Part of a small language model's weights: normalized queries and keys.
Each number is 128 + 32 x the weight over the matrix's rms, rounded and kept within 0 to 255. Layers, rows and columns count from 0. Numbers have three digits each.

# layer 7 MLP down (transposed), 896x224, rms 0.288, rows 581-643, columns 112-223
151111118160157140107105084112150127115094149108109183102139174181112142104184102106121137117083122102088068133112121129131134134153109101109121132117157123139059115140212184167107174111112098167181154109137083128134105106154154147102081099124186090165109147145125168144049195117088104115040092081137097116081146112093093094101098161114
136097144119125151128126101144174090146085110123115140164150118184092141158132108098101151160123116157089105096135146119114107125124122100138115133150142134131150059169110103123135155144147122184046127125104113147126129152176059165100139105095151162119107126142146187126089111128127137174108089125115058161099135129156148151125197113127
175052156130083136087109069110154104115173112075087111137086118167163127096068149142166102174132082104208139160160122175152157127096076127170135139110076174078086123134162133091118132182137125127069169132122178115067106113101156146077146109084102194109177165119125096124139112130193136141125128159124108136125181151125099083153158128115
190102126115115077195123159087085180115113129155162149129106102125072120105123182117142157191077129160097144105142154186108132108175120127128127120119151069141108150118167117141112117141099149152134160102197117096083127141095157106154147198143150112153150168145127144131157157183141193113130109146094166155141180144114080107123093137137
108185133102138156095114157146166133059147121148123150186130129108103132110102129163112160151163170175133104144107181161110124174154106142125103169118060118126109157160154119102158155132136114142163117081149082173096165099149110106122113122186129062111119102085080136098151122133121103123127116178121164173114099119142139115129168143134
154143146114150136136164152134170139089059173104121149167142095087145118143128192112185143149091139096068104173112110133130131154129131113128141101158110153084082144188135091130140168157116079122106103125174069105130122144164134162123150159109130107138117135156123154119165122137099206176107107123159144155143103148136166178101136172205
165118128062104173126147149120122151089161075125108150121118085095177177111094139153100146128099145108105179141142093121113141120125117178135111159048160177126156136123113113141163066129135135162153089096137095065166101143132122115118100153068095098093075129151118126146068145106153144105177121088135150153119030131164204078076140150166
108171142133042147134055097104179160119131162149106110146097183145146130127125085092163155152155096099094120123097119182084115119088138134099179084190133143170106134149112150091117182110088128112173137102178137130114127141141166057126157164166146101147147145174089102167164133107154180133111105149122154132102152081078161148146124127123
105103118143139131113111089184164101122126167067150121131175100089084140170185146154111108114125162134155158053129130115128118088153160136147100123154142138124098122117102096102148131138124158161158113144165179102166122153121098124050087126177119115066097118141119083127121199215068116132127161133093144151129146110125135109182199157137
110092050064168104147144140120126129173158113084128159123099138133051107107129108138126109141080117139159157139109132131094087106177087165110103139125117130145132121131182109173164109090128099175135121082156166054132125109130114132129157111193089111160098198068116093115143144118125130095089153144097093123087099076151107135094181095137
099153067115120158098104126112136127179054171138127172156162135166138094124084149129145164171059123154128078130169177148049155106153096129110102171180159095185149099083095076162108147121128165113125113068159195153178106101168087130139184122145102136138119115120154113171130144122097084069157136080101147118134127186138125188145116155156
133105140137131134134119147154096124103183140191146103151130118084130174109151160130119142094118149117106106138072094162153143115174176116101057053090177113198149088121177123102151147126130181167129092129116158120133105139063095152161183074116167112120086144140090182149097133148139141053119134099166150102140125079151089170113119169172
105085104101122163106109098116116072082168141142113086144152093094170164124123139138169102141126064174143106170162110051134101137087086117152127143091138112135110104111188140075135123114149135124095137125153153153154158109116169190104107071067121162194123117076185139118146125115134129147100143107165105123109095071145144147103103133122
152132136130084118120136040113130142148131095146149149088152130177106150076140125109119134138134053131110189062116121205108138152117159123059179139170135173158159093204141110138169147101126158122113113124093068131121152103112098147134133110129098144122163140192112147073159151148131083121108164161104103171126120110100120020130153130130
149135074101154149099174044139162126120143175120087144148164144124101135171154126116127143104108193184075120099139138157102146124166120143150055106139166101140139109088123157111128133068106154116084127208075134149109146060069132115129110127128152132164116113123101143133180169076083106118142066120061176134178154118121130099182115122188
151126109159124161138113104154214107131179099141161189143130119104171157069156093098107107094188089133146090154105107094133159171091075146207131120095149109129134099107088063144115169112059131167061119143165130118162117120099167100140124146176153120120175126124166126136072100075156134132137072126093130126114154124152072152116136125104
132083131115134073053168150109169123067100079111154108179151118166130120152129077066149106115081150107164117071141116110106162122140090137114129114174147113190140114166156090157160063159124113176069166110138128082104085176117116122074127119105166125139132108108162063067084165116136084130088154120092097073098179184207150122191148177089
124162118153158128180096108084105202149140133140102136082074169144101115170137181137127097050120148127142122133142081099076063108110074159062084161112101100085142114120127165158095150120104123136081165155175129139108156159082091160139134089146120104102108113100092102133128079110128101141141140136145085126064161113085112109128152159100
077105104082113120096175165101092167122159134163147113169120108143129120103108126151157113080154111142056211147090148097182124135166102185157147053069127232173114133139129107118116165110151100158092122130170175169111162138169103130144148085137112122149152146166148090148133124136155190137155125092098114140076124076173131170161130136144
151097128118137160102185096086144104124129129049148175084094125174151129086088140145099151100117134083120130190087192089130178185128124112095146163129125101119107111110113156074171106150126099194107170114129103137101147170103112173145082134149133136085139139120165075139142161067097066122115081148118067135106107140143136118158133115055
141180038088142158114121096093125184137121103141083119132093100115063096105164058161119136180165141097130138047118146104138157162165106124090123128159147155209127160168080169147144161143160147117155116136133102131083076100100146179112099143163085044120156113108096148125064129130095193086136099155136096120142114089118128105141087152153
205138142143116089138127093070116114136141137123097132108104074203130125132088147111112086172064076126117075107152064122205115146125133172077168076108137154139028126164061096102219168120033141115160121175105229100103094158099108177125114144111195102122141192142130132153148201139067091139102141113163116117164093171140111122114104144144
129146096110146183080148190095151112093096116133103117160147112104138113153106126183121187112090168127122072202125121194093106070140105123099111148142090148195098109102103067124167178138125098054153186083072100087096213200159118177097109132140109140072113098197122140114185177174137086158176126082083149105124117113161090155119066123169
160089095131126092078126176079134112174093146082093068088133067102129137151181074091155137100118084085161115127103117105151100131190152127182104112056095138137180093123129125174122106151117119140135117136131139116183152118126065146151079068114142107120115144064129094112145104096130084144174065132107061093131156059101145100175099152105
130099110195117170160133092215111119067107113114119164100126113136123165092112142099103111119164164145171136082119099164151067129125102133112046158121104135094168141078127086105131092121082150119149120087080103154131160174120132113120137079155161092096114147156115099152129099167072113155081136120101135085157135191146118131116104154102
143150167147114124080110107115146124065131134114098123085128135160178156181120123160129076107172122090091100125104152104106190076085106185195129107142121120152178167132192144171136099095137129132177118139105116173168111172127180126144126144111151096096165151160111121145060155092144196081111170100109124116117151140113138122124100135095
124138148084121115190107112106169120105128162119058206137114103124140128143087104079069124080171114171183144151120137136140136106097145125145110174138123086123174069174111120139127146189104146134108116073062069071123115137211169136108107132141055121133118147118176119171087150137121145129186056114073104105169125118151120121090103179104
114137131107110104113120111109144083114133149131177165046149084160116154082139137098135111128110174126098165164120128130080129121138089114139105148085111173167147124069085121119122075132159121136158098113193131127149107117154108120087152123110116181199113125079111156143133168101146101141133149148154083187126085153125119120107117082108
154129101182183153206085180088121146105129129137145116113199120131089131113082131101078130145080091166111119109136082162143121126126135077104157097126067156124201169151109117168108122122152127136096089147088144094152102140131150130136133171105181048081154097143186093118096171113110154132177147114128193145107131146157135102126099082084
189076074155143092122110119147103109188143134092131148099072147115168133161164080162146117117101120089181134101112166141096159096131073148150140092081088113129096161138168166159100117145079206160120124145115122080106121113170134092105108168111129133172138135119113039139000143102126135079068119162137064096131090159170138117137118117135
163120054174152138120114112130126132104146170121115162100189143127184098109160067091168129099107154075126131121128150086119128082052184134154114097151143130150135131070148150121134192133086164149111075119142096152087140130144134153131138137195140144118137125158086157100049125116100159159161096084084085140151061235112130135096113107114
174101113133163110074105112049103137087117154094131185123175155123150119157205123111137141111144111146189162087130120165138122149178108141147142093124183132110126125139129129142121101154102158098167094079122059078100112107140081122104140147166111108123145116125092123105148153170091119109180104114155136114082103112150143073160148178142
177150103139111087096104180129103136124140143140171106150071105135130117117129129096094090122117149146111095147119098140106165098088128150072111083145117096097144078090136147145073148105171098147116065090107121148051139120152139110195126132096113084142098123170130160150109197111189187119081127115156128124117155130103087134154128098102
154129156171135087117150132122058137131162152120118124139103157094158084149175125149132108089130126161130107140124132092118147127095134145114133127111110141110115124137181138125098147123164164144106115151162090159138152067136132080092125117129115104170082112145117127117130107110177177164183113091143144134146090136117082158099126123112
096103084111098154156138092165115139099151154150123105182136095164172128137153138094182151085124152122115163083137137178090085106122092079134112193149129141142180099163132118097063074122148125133174161086156137099105143087119178161112069067111097175155120089075127178115112203136097133073092112111159148136098095145152152099130162097144
136113134095099143141202090108142162082130115140186115179068112160145103155105127131181113139110145187098159127147165076151147109134122173117114131105121129124159161064123106145080110075119145172093100169163143085095091133178126132168148099139091131104116174170098089169126122142136106152110100160120117117059118128080146188175134111171
101099116117122133095175098134141155154169144101108136147148092104062083103172158123143164142074121151145144144110090121142122146063122156111104181216114201121110129163124211093088157095135124148135083177105136106132127173116095078136135115094155154134101175100118103083124100102103123080106141159157125121046165135056132117099120177097
138088203092059104223146082148157168120152114133106132119124155182135198100108157166161158116196118165161117144145124180097110063100111109136096173215130146090193068106128189115100096056129182138092177205113157117135114210111110131127094092135111147099140076113140122101171122164127153132009127099085088136178150078128154152125123085110
113094083140160134175112147154136151119096092137144202144160190145137166116164077122090135117160097233098084040136022104167156144153091097127159091107143120102168093057119188104131113096148055128095119103098102097150122159099209136105130121155088174155072179129134137146140158117170077106147078113107137145135100140058135163139098070137
107200214076156194125140093111139149144128138126168106144072072106120138090092156178150098142172119110136113164113162148147186113100182140139084155122119088159090157177071201183072142065069129191111106138111145129127150176145098144145094145121129118122131090126106089124187153152142105083097139107120167068136125087130127149152140087162
065105147144175084163175097117156118106170121080136083134067143172064116111102092078163071160064129126119127126141127150135140151092118104115070151120188151107081131096150135112103113172154165140110126147126109159156130146123154119097118118150134130152176126097116111151117097108143154209125158111120118160104139153144123148079157136147
113128126120121104111129141130160170114154128190130135145109143131151079151126047129126123171135113165118128181148112140152126133067142141131099072086147090058147171152131114129152145105114094146089118109135069127072151125155123102102155090094108061098102124152134095099177167129099113108139107120122126126093148113060055133119096080142
122129151133193176221116117097213166146157142120116100118070110119146168065096115174138164074061052094122105123132114233150137185170182092145160106137113117078090146143127132127150103103123088097137153179150180086155140146125130164138058129138132132053105098114179122168141116080150129127170167089091138071090139114156099111173082114137
069117129110155113144146099135149095088148148147159152113109152151096151205167132104102118111094148123177117090103058130160147133096126127163142075102143155164148115111117059067107071109105150120078121130200132178128119047137174132109083157174148141120133075121155158105076105186119120157115133158120123139134079141113114082138143139103
141161083130140138076168118145136120098094091195127139198156126123063057107132091109152149131160160132145122136070172157132102137172182108157057125142143121115110141140177177127110168154131132154147150171099104173126143117123116072109145112128118122182164109097128147133060112144166123148147134134128117192151107093066179136152076210106
083127189131141125082128137148161134171154132054088124154141129126141113174133164106179113146161188142157090127136098148128085109124130071153130136124116159176136112139134099118175136107116115074159121102155129109190047153138131097107150179155080179159137107140164137119151101112124194137083101092132102105139187083096141131059160144208
096133113162146130126145070196102119106183192125109148176087138134089159094113162135128152133150108188162152100120121109096165168118148118188136119061073121012134136111070081150139170058113167157093151133134211109106085108046174154139116145185138206104098114118127160120140172070166153103114133184130095107138043172169130198115085129058
121087122145111095168120077079137160066110148087104118111102079136136145086100123199152107078115105121147126108098102119126104123155122134138102055149187135089131117125099068105140132107120126163197191135140114119153140156123148140088115118121136088129135171157098121121108085128094165126139174166147118101068139129065129130106128152136
158136123141072106124082098119154160130154096115141123090190103162052128151132160175090102100152202094116132124128135126162141147160108197162101135120116125153138129135146122100163151148138129139073192144124135165144060115164129059146116149136147150103150189160065087168141180155137119115136133123089095125141074162142115106076166083131
156089088133113123160161120190147144100117136169084095100096147154149096139048079150162116089068154100148114103099136168074106145075141095143155112123089123158108130125086107112111108107148155114137152100122122123084171095105113118088089152173168129117090166137153123199111151123159113184114083082086110101090076144154074148126128080101
136116131103105140130122093063130112132105130119156115108069123117089135157154147146166144128094149141141093126047125113135107109162129129078104107151142159102115172076117105103121137113110142142107141188143076151101132081123153140081098105138096131155106145157133127158105136190172119154116102144148126134168098107113087181137085104082
153115148126113128093099091110148124134114122150136191145138132111120118152148119132092096092128089158088133165132120104145048129147123117169146152149138161164120118064121072111122094156128089125109151164139083133110091125100090108140139106141090102072146096113137137116168137140073106129138163127171090117107135155141145146162107118167
121190178093141152114090140145165128122141121134078091149091088122151106140147110172124148136136159051094110130147119131144139123121144102164118101108138115157163142112170147152061193181102108074112183133136108108099152146154141096142080074071151151088101115132166110161065166163129114087199135154144158152128139083109092144126132143109
099157125139197126130081087114113103093131098123138219131120103013080128128104093126149163120132072106128147098128100184132129164198079162197127075139194125095152175175122099159114140133143182175180121160149104170102084111101173124121082119066107084115118165089100167073119210099113158168135170116126149120116142095094093143132120081175
144129159036090157149117118113053081075128142111139142122082078151153130212139148103143045088151155153143102153158101150087061083151142064091134134134171097131124132093180091085119156081194171117146093132144125179112120134093175116093172067124142106092118160117154149141120085115136209105096124120079107116131158135168189115105114123132
132142135149092157137065128126086146146080121104121164061111174153059148111172163098117166119149158082108161169081102120135127074124116123106179096255128145136153136124186140142162090090158137198122086184137181088123188155137104166138117084116082138151122053166197145069112167150140095126137170110061198115176097066187147135089110133120
095116095142141088131140054158156120104186144178147173152114114080126105138153153160163117205125097104134206153112119098166075130163215133089137107126124168140100129163164152102099149115159181152123133098146120101112177122094109142111115153128127184160135105157071156120125177122180150092080113166092139125150076102179095152166045141129
075156184098176151122151182024179068098054134160118137113188143119141140077205100067107127123102077233142145172160138094183180125140106162124139123158107065118116115176085171189170135064121114144086107129087140154153160114124128161134129133105124151076150093119129067138130111121026088144114161128082140163146175094113141164099136153100
089160071123145123115123114141101099098103139159196160167154099101071143123072160131121076171185147129083189195161168162107153147141108111153048131164086162065132140147205111094132145152118135113154110130112100148164083144111156112109108064174083161112146180127092147144078136147119129067116092087153147146142120137102129123137143162132
101169121100137081137142077091159136140146164129150107089088101153186069121115120101178127094163143133118179124136108100153112111081146107132092118153100096138052201169082198140198126129113133180129181146140167172108136134117174163157113144127128128111110130148118131148151113117170067119109132119074120133180132175110099122078144133190
145105077173170155104125126070126113162091133129162166109123104057144109082147160139151091105132166142151113146124111179089136082080170135061184126146090179156144194126058110115169131073157092180084101092160096086082171149158106150144074123161085132175112127104161103164101153056111097118130161145139125123123083155184127130126109106174
133124138114111155148127108080151137200160144059133142108148160072124155151093131160125134219136080120059124089120153178086124129127170079187088172096135082124124163090111110130125085140169158099130093126100115156116143099170096150102105107201110097104093064091132109168108163129120108143142142115135133136179114171133088148140137051103
086127094086149144155182077116097120170169071114126162085105098168187197109093119170169142120142184104110194109071107111124094158145106125184110082159205127097122156128176152091099133105107118177155169108064074174103116139146111133213224127156141129173156147095096080141159141163118169103148143124079083132089029151161087177094174105077
# layer 7 MLP up, 896x224, rms 0.288, rows 582-643, columns 112-223
125172141101166092153089140079109173176142121095130144120153135121097120140144135100096141125169096099134142108117162143096094111131167142134132120102140115093092141086143126162134155154109109077134132151100103090120096188134092089125106101176084121118121146116155116158130105086108106149094113091156065159099173182103165124163166152155
122136154134136142197142163126157096059228105151150109141196104100097146099146144130143095182151124106133124107077146084166103091107151143096150134132116113098097131116120164122094156139103100092151089145167122120139138149132067140144113052182114154115123139130091147198138157099138092129145182104171123156145049106099161151068097091118
154134164094150104139104128136096135157150153164129036105107166121136195105103120108113124109078070190147109132165167215100123121096122162158087106078139096162158153144161122164123160074090114100140117109173106168115112148146143087148118137092130130100094097142093162165108102158152145135139108158101197081168163118127083112142103127067
215095123122196133149107118133126085149106135147145106130144160160152099103118120096092144091156090181148186147094115087128168099086099094097165127107123114079126142136167080093125161084096084096130181137088132125117098090132133161078149128152130164100114137156129122091145098131114152134147106067112140124155116091144115160160139061162
161170149123110131183175122152154153158087129088119157102135128140093126135126113146096208111138213080158049183112133133080144184106135118113100117154126114118092117123122116126175079133103092129082109119163126074119167120096104139079096178116095083080106113064095096141169117201106144164125048080159076127092136117141102147122202110129
134104074131100133060172122138131152133081168180122110102127126060142093029152100152156083136082124157141147137095113083127172138152101124125123144132171070136195195193123100181121166119147156094161145169181074109130092119064151120158125155083203166131111162141137139138071155129125089105129101142124142158121152152138137084128178172104
137136088138162078198131146103100151110134066096163145111170092171123197167140111133158137141183105120111172119121142136084138169146126087113096088095128119093079137114126122175134122124053167074096104107136144115153182148123168143144120106115107125135124111133184116120133145075126100111166142134097122134114085077145109126102128180125
145174175180090132126066145131129147096155091148110083131059123104144139088095126109125137107154087081152135085117101154076130143167180151134141140144110197158129160129133100105087143108116091154090177150123104107160137131109139114175140112106115130108143104168123125114126121122175124168136159102124093125116107120091096114165177133048
125163108092128121162118132063146133135092111146163137120127144157145097020125156083129153125140129205099103139142116168108164177208108150110075173101090144132202093115092180117059095141141124149131116118102103130162165140055164167156131174112086152112145138104087115145138092125113128046116178111135146161178085068153145083117120114153
129088107164094147102154155097122168201136160255180183122148166157083128144143154123149151073109113095083119086156085137174091103134143111142126110131146075144135131056155106115095139130137080115069159108138089199124103162141103096097092161136166172090130127072160150179147137103095124170142154096156118133128141160150189139171133129133
160136095145169148101075139151156122133152098060113114137111101117116143143113127124194065130135125156128160146171123129113165150142122115136155110158108194144110136134122085139145161067126116064141104132133138151106112098125087110117155089095129106091148133185127158082206139105146037132123066067158130116140124174140068122107056189113
138105095119123128093139171162166133146202170160080131138153115125038143136155129131112098050104128107127114180087115153131147146160126065152090148166146124114138144138086083153103136085117093088130165153168125106137126098143079112111133118111118136144090139128103109121165168174149149173153108103111106095170086172089148126138149076128
147159138106056092191119189125152119184070090119128119108143116104171088164090151102137090158117095152123099131079099130123076140122114077102156113158113149161126095081158120165177136144200143151113165099153139119154077173082122168082141162196171154160176098169123158065125113081123085098112152131160113144131154151158206085138147158130
114117153119124170156144117054193164179136183102107119145202081162106104076148104181164138106145110109125090121143063132168130124102142132125148100110184098160114137139103098136121146113209112179161160142165147089166098137149097143113090141112133061173163107069167120109080103106128092108090122085109134151143138114096108183105167110132
142105104096080141163097091121142128176123136126090138179106109197096160128105164151143109113127167086135120132147156099100075147185197139136118136140125114108139107118108170125143167143089068082123109154163127149119189120109107098109114121094080126078124157154156117145144148137165103129160072155156108092176176166070087110122105128118
104175105113141144111132114105143136121147099138108109093097118132089148185140143091065076152135161108107101140151131104087111110166142158195171101174106124169174091113095120206164111128104162156137106122128161128112122144125160129026148155107194111110131028148193088112141171119157180157167135171196107099080173153100123092116103143142
093159136075101131133105158088150126071123087160089128121101143156123139127198164082184125184100155099148104113148219153143112124137116163141129132137123110114085146082123159135187087136096076139139144109212142122146160163124120134139131157087087098157145109107202134083123102087165103126163117121150171120135133173112094080120102064128
072091147096115127082084162116119173099125103160111120179105197148174114074123206147112141134168080116118141167113141099131147182089096152110106128137078186145151083148130124104165162081159150171143116094155137136136122114136163155208120149147115083131088207135138112167113110161099189126188116126119147179091159139163121135131133161119
088107196109124065133123177182070150146124098115138153142079088109102119075143137097146125113131096095084126109128127086149142116077074051117133108076147151158098122134149100120115134144124185077162160155142151100101132103131090181081170087180083153155101091128128119116135169160176199110127145165164181154135155132145104122148120145125
160145135113128126114065134101121131119164151138124150105056103156074152106201127074142120171196093109135098098114073155107100152134156138143123136147108112141107163167099180105172151094140111105091173116164069104123073136129125180071114170092128110151113097119072125179112222101124146114168134102159130107125150115111102089170166154087
114131121110102099075178137181080101154148135133133133119124164181132127094230142164080043119151151100133124129188057140091137124128093095130111105133180147138116094063045091078164145163080105143146131179139135135155099090176080133116156116165187114093148087138165133149115090122156150141087222092144123139146098170135208201112102192142
128129135148069121153078142148178149091157133086141137167132101124193126122152134150093078150103188137137103156166136126156088120168135144086097180127080107070078116121123136115107161091117134108146201101091105146166140141122090137130150129155132142098126099124101136154153173131110089109145126080110148099138124102088129148124171073146
085110110037139089085109145092113089131173118117143118130143115192130082156202195100115108147110120091144084141176176149126164108187140078152164139136119076061172083115129145124102142156121107098142092076104185065121142172170100128143128150161157105137101039133109127096064164082114131119151164130162080163096115124110075096170163183148
138170151121087120145124132167148122128077122128112088149210064049068147130153096130123157124106158178169156076115134103104121052070126091070122100136109153083126121142083145112098093121123155164182151198067126160134084092072127069098145138081121152097157154181161105104216134110115153156086137144132110139067196118145177114144112150136
122126160066173114122138125104138135140103168099150106124139131107096097117114124101131126154166138145089124149130107118150136121140135133113166173164115102149106118089148138092152130149182120132103129200104115116182091143149158076135058109152128116100100124136185114129160170123087146109138128114152152171127152125083115144166106182079
152085158101098131128133107085158184189103130084071139137162093138181131144083165121143156168087131180174076143145104105131126059111152094099131162098083109173128097126123081116067146209098112135136107137136158109147153122159082113099111136195114150095100172129128138178157119153119134037102167113180131161142152133116139090089115123103
079114066134164106106139116111178130176145138110128168134153126163124109162138101092091170127119113138108078074118172120078071150166173094094134159137115124117179132138108140134117129189111167161188055136082179140118124129102165156109151127130104136089146129169091098142132090107175132097164131136170115131135146075113126122128130121142
096143114117143159108145146113151155147136133108135164114148124103150147176049149124153150126155099125093103116182095132112110133114138098133131125147134116123164084168164088137168125071134128165115171081156143109128131107157122120105113137107208140114167123084121096136113091176078144142102172173115067090087106096107175117105138124164
136165179085104145138129170083141109131135157117092077188093142089182125130125141141146085051182101179077091150067144163108136088116119138172088150141134113108120144093089100147097149173154035119128152234120144141166145142135137133132180173155088176159177090174119073141126116107111152158150171126095146133195116106121140097121138099125
099154116143146097110055110152105117156152091149084148173180146185177073126172162104122191139136103183112062104113154112180128171149134147145102148078171175122154161124058070150137092127133144140168053101147044122162096150131139123058122157125082107096068159134190158137205117148076190125130129131172164134184173111144152090119154169091
115145097118147188152180138184169158150093053142171125161150081108152143121146180130113108157104120165088078141203193145111212129100127119093104145121130107140096107110106151125117108153089083062093115110087123104091172147137162167168118195143181097107117108123151160106076073153111103117073139102100176113142086112124138143079139156101
107125138077112127111120134111111117131208154100160096112082051120211120064105078086233121135127135176109099147125099125098105126088125106140118099127167131137165135137154073127130150125113106130193181123142195132178105109150116108162084108102114119126139119131089084117158157167166091144113123126052126128125110105086167119120103139222
099110170175100105160092170179144157111137143115125143115177078144154120169144142131114090155147092171083119121114139101117159105111127170141114128057105110144098104114124134130123104182145182117131119114173107158173122090127079093106157141125150160130150146115119100125110085147091121182190130151148129137126089127124138135124142137124
140103177117083161180116123159096163099085074140106142177114189083140087143133067054146085104018123112134130167145061114086130139145114164119093196160100141191074121096130122120189192129164078105127132147134075101182087167128119122221130145141109110208101144171077142175112128090168051117103119100101162151140090089110172128104130146104
111087137087121112101123097164136101092110187159122124129147028132105168123188150129149133132099166188119084124125127207103116146162040123071114117047123056159120129154134139138078090128138153138130098129145163091165088056159144170110136156187109181120141105128161157162113087107116117106108166160224082139151094138135122162135114130180
114085134104135113166096081144123145086102126075136154131145124109145094097168123165120171161136117164106085075155131141113083091142110093140174136166097218159192060110095133140093145096110124172123149074168110095183177133117164121158156115071138125102133111164169143123110135135106157150152149139136150151132092151130137056131159211181
162086143145093091130158140165167099155206076148122148115111113117164136103156128146177123136081138068084094188120175169161100094113090131105166178135148112090166127080054191083168144116119135138137193124121099108156172169131092093110144061167152135057188127134118118098151120125168109081112126135133171118154143166099141135136125140120
154100101134124149180080130156125140125109170118119170110115189100147090152131078133188101101195120191107132114186083070166195189147097130141155153106173187144091106079072162139081053121135134146156138079120187150173070108138157162117111072198106120072134169122099121148175125127201121137104160109064129107095132238093080099195212069128
096111068035155140139160122090147134159127117017081174102139092088116134124168125103133157103132135146104102118101141185124126080182113150130158071134176063111088107063138122134104200166119160130167061063096154099137143167131107079123120129182094139150132081079059152146163113145157142144108092148128118107157161159108090093179127178111
028093142201118073091083082130237118144161200069109087125124125127084110112072115133121181180111158154130142095120112143153145136147168092122126090122179177066120130129094085138142070169082194094098152130094138190142073097081173190161096126148125182097159132158120151207149145110150126169120107133100156129134165097119097100102135144098
122127147082137140087109112111139160118124081084145091078111175148139135164168160078163161108074143130148142130122107077158159135128106169163130135126136151129132142118112142102083050100172132107149164159153151159128105113083146147152141135130089155158151111200132134104168126142161151170140119136077145152146191089102158176176144114127
096084185165125071154130100136181123178122100158199128084105105134126142115135164114115119090112071098165106140161144121159085203162188183148160130132101125155121143096173148107124089135105123159102135209061118116139112148181106113098185129092096051141116111057134093124099118121159157118121156120142132104163127175178092134104141172154
101107105111102121183163072105145160116131150106114132150177176159138153179114172153152095154077124154160117136115134163099146104124092072072102110122107151069167139081111172148129181162121112134150139110156125127137162175167149072116078100139113115110166082112140121172092114146088120158164134127107144098147147107141101132171118163073
185173088142123161120126182142174141127099116164130117131127071116086088151099144131132132123115127142161167123103153119022101180108087217135135145110104126163078149096125121105138126155097143154137190169125142106141075127123184124102136172140190147164147138139102183142130172074105066134129088118129134160116149108109205113141134087173
120126104156144141136143145105150168185131104139145133164146132137117145181144110095154129138125162114113148201117102115142147196163074127182128156139156083112129147137070057149076140109083095069110163141116130092076110136091158078109108126153128081088157161092154188115131126106148079157127100189196126144161103093114150132133191146042
112065137083104093117091127148129101152160139130155126153149147192063114052172165160124134164182076159084146136055082096141193229155138092137148148156134127157159097134103093169143108086154121187137124093149117114211180055124199163140097108116099120076100135101208134128186103120102072095121099100092114091220067163137103130117129143123
192067133129129121079149118140151137129113102146118077110136163075133175064147173144128169108118145179107161074111153180093084145070146119129082152170089166134095138174114095145081081170117134129148090153105145105105152079163138131114143117179153172121090142159075091137124170130171132124116186138092134153109172123113188102158086125144
125110169144123139100124114128144111125115133114121131052143175128123112130176130135106114099074107076145112098154093119111181089173172163146126114140136069138131138125167172196117139136117130123152141176154136184131157122068092123121112116113120100132132132087140149105164077209161118107126126077159087048092127106094132103154152117115
148095139142095099196167100135135083139103145086166124105112103136129138117125148134121096120155161125118136148131154127138158142143132179162112095117120116144097183132130121159147168120086165137152143172151142131125142067153069094063129130151084155175188161145208076120127111115128187177129165129130136105124103185131136153125089154131
155160147112107150134075140143176143199157099153137101137125146139123127143103110113156131168180102100055151112114125141195146126066132176136131110144160069144121155115146170125077141138091138157150147099084210117125086113155162152073156098085131114156136173124152133153118102167165159141131156158112127092130194094168116191118091149158
112140173103080098112157120106123138117091093139164096163094150078091130124141195097156087160096123114123120142154152141136098194114148122140155156145117138134132054089167144093121139137136115106124121127144157091124187085111102150113086175096127144177172131122148106048114147132078109107103126154181109162138091131129122135148073136137
116124152118151120127168078114150195103123098169114085089152113109140141120174125114134175115171187146127175140095098161143138175145098139096158147165175193142145067144140100104149134147160132143143100067127133116114190079101113143080097142071105106098135114122157134126074117117123163054124166132130214162092125200078160061111119101125
060177105132163126132167153102199094153121119135190142094077120068075088109171104160122145137169109163147090155106092109074099113183120105122147145132125109126157135130186076116136187170136094138094087165159108154131059133129111096134115109168120169140188121134092163081098132138078118170106123155138117147112113161137181147154124140092
134087113084122182147136095107070185133104121145176125147105160151173096100130178080110129140019088138143133121097146168110118108128171043117080076117143125107109101141133160146127101144102108090102077128151141165188088154140130126131131144125115080176091111153131166168146095161123117077082106121142178137134166159123134131099148095101
199131170107084100202158079156102119187168181084146110103095131158159104064079129164141098126166107055133071113151103087091106135122086126056176137086110130122155095220109104131149135131110165145155204147102129171188106130140158121098118160126121081154127164127171115148129098096071107152106092117123160067136075126158173104146118117118
089132104144097138193111092140134155105180121154177210141153095107102146083168163067123129190167116175105108194122131144082138057177119092122154112162090133099135141174118181102110097102101148118122168143127122141197109134110132141139143139080137125174158172066099200054141115082151168075125164142064208117131080105082078163181093077103
124129206119153110122099117157121183123101130073092148088123142099122139216138144168137176118115142142091118072151101083112059135173178118091068181140124156149071132142070211162125025125098144139169132195185133108124119139113135129175124128133130097113148105074123156192108133121149100155125093148163164132119206084131110063061109133139
161098113107121106185093126133139116172173141108142099143106085165103157093181135146112120110101116117102121147073120201158097167147142119134163130173072184138157040145108157164135084117133112185166071145119152120074105120147126116123153134121137173157130137085125095140146095137144100109119117152138131149157137127089149176123126061138
080120149104121205088118145134120107115110136061104143140151118180077107134107112146103077096112158163080062122095077176111085145146067114146128083085173152106186137076154159174096162156104178149147147120173155093157133104158119177195154143108100123142063111050152112109156102174149073128129095114050123142107156107097161103133120124081
085122088142127111063107062183143163133112127164074107098161104129088144169154177131163162210153150116127088100145121116103131104134139167170168172156141155069150081098122185111105076127108117105145081078169144098119088134116112117146151125131138173124095117150051152164138169158161125208058078135099161157117164141090108137144111139098
075137203060114114133149157098135120110144062103162181087130158169095144075191128117098168149086114137149111123205108181102061188075171080141145105134137162142124052061089130115101100083166107122135124082130137156165111151110095111108143146134134135108109088103158123193166102138116147095124147111154167120089107093111135148106141106109
167177090187125198102130097112135154162115168113099246114120114134255177011147201192153146130182166105128162107044105029099113160118121107173114111112193125094096151118191146160160115131066083126113136164104109177122135123099106149164117120184147160149081071070114112164032153162110138129252161156064097119041120193143118154151151095112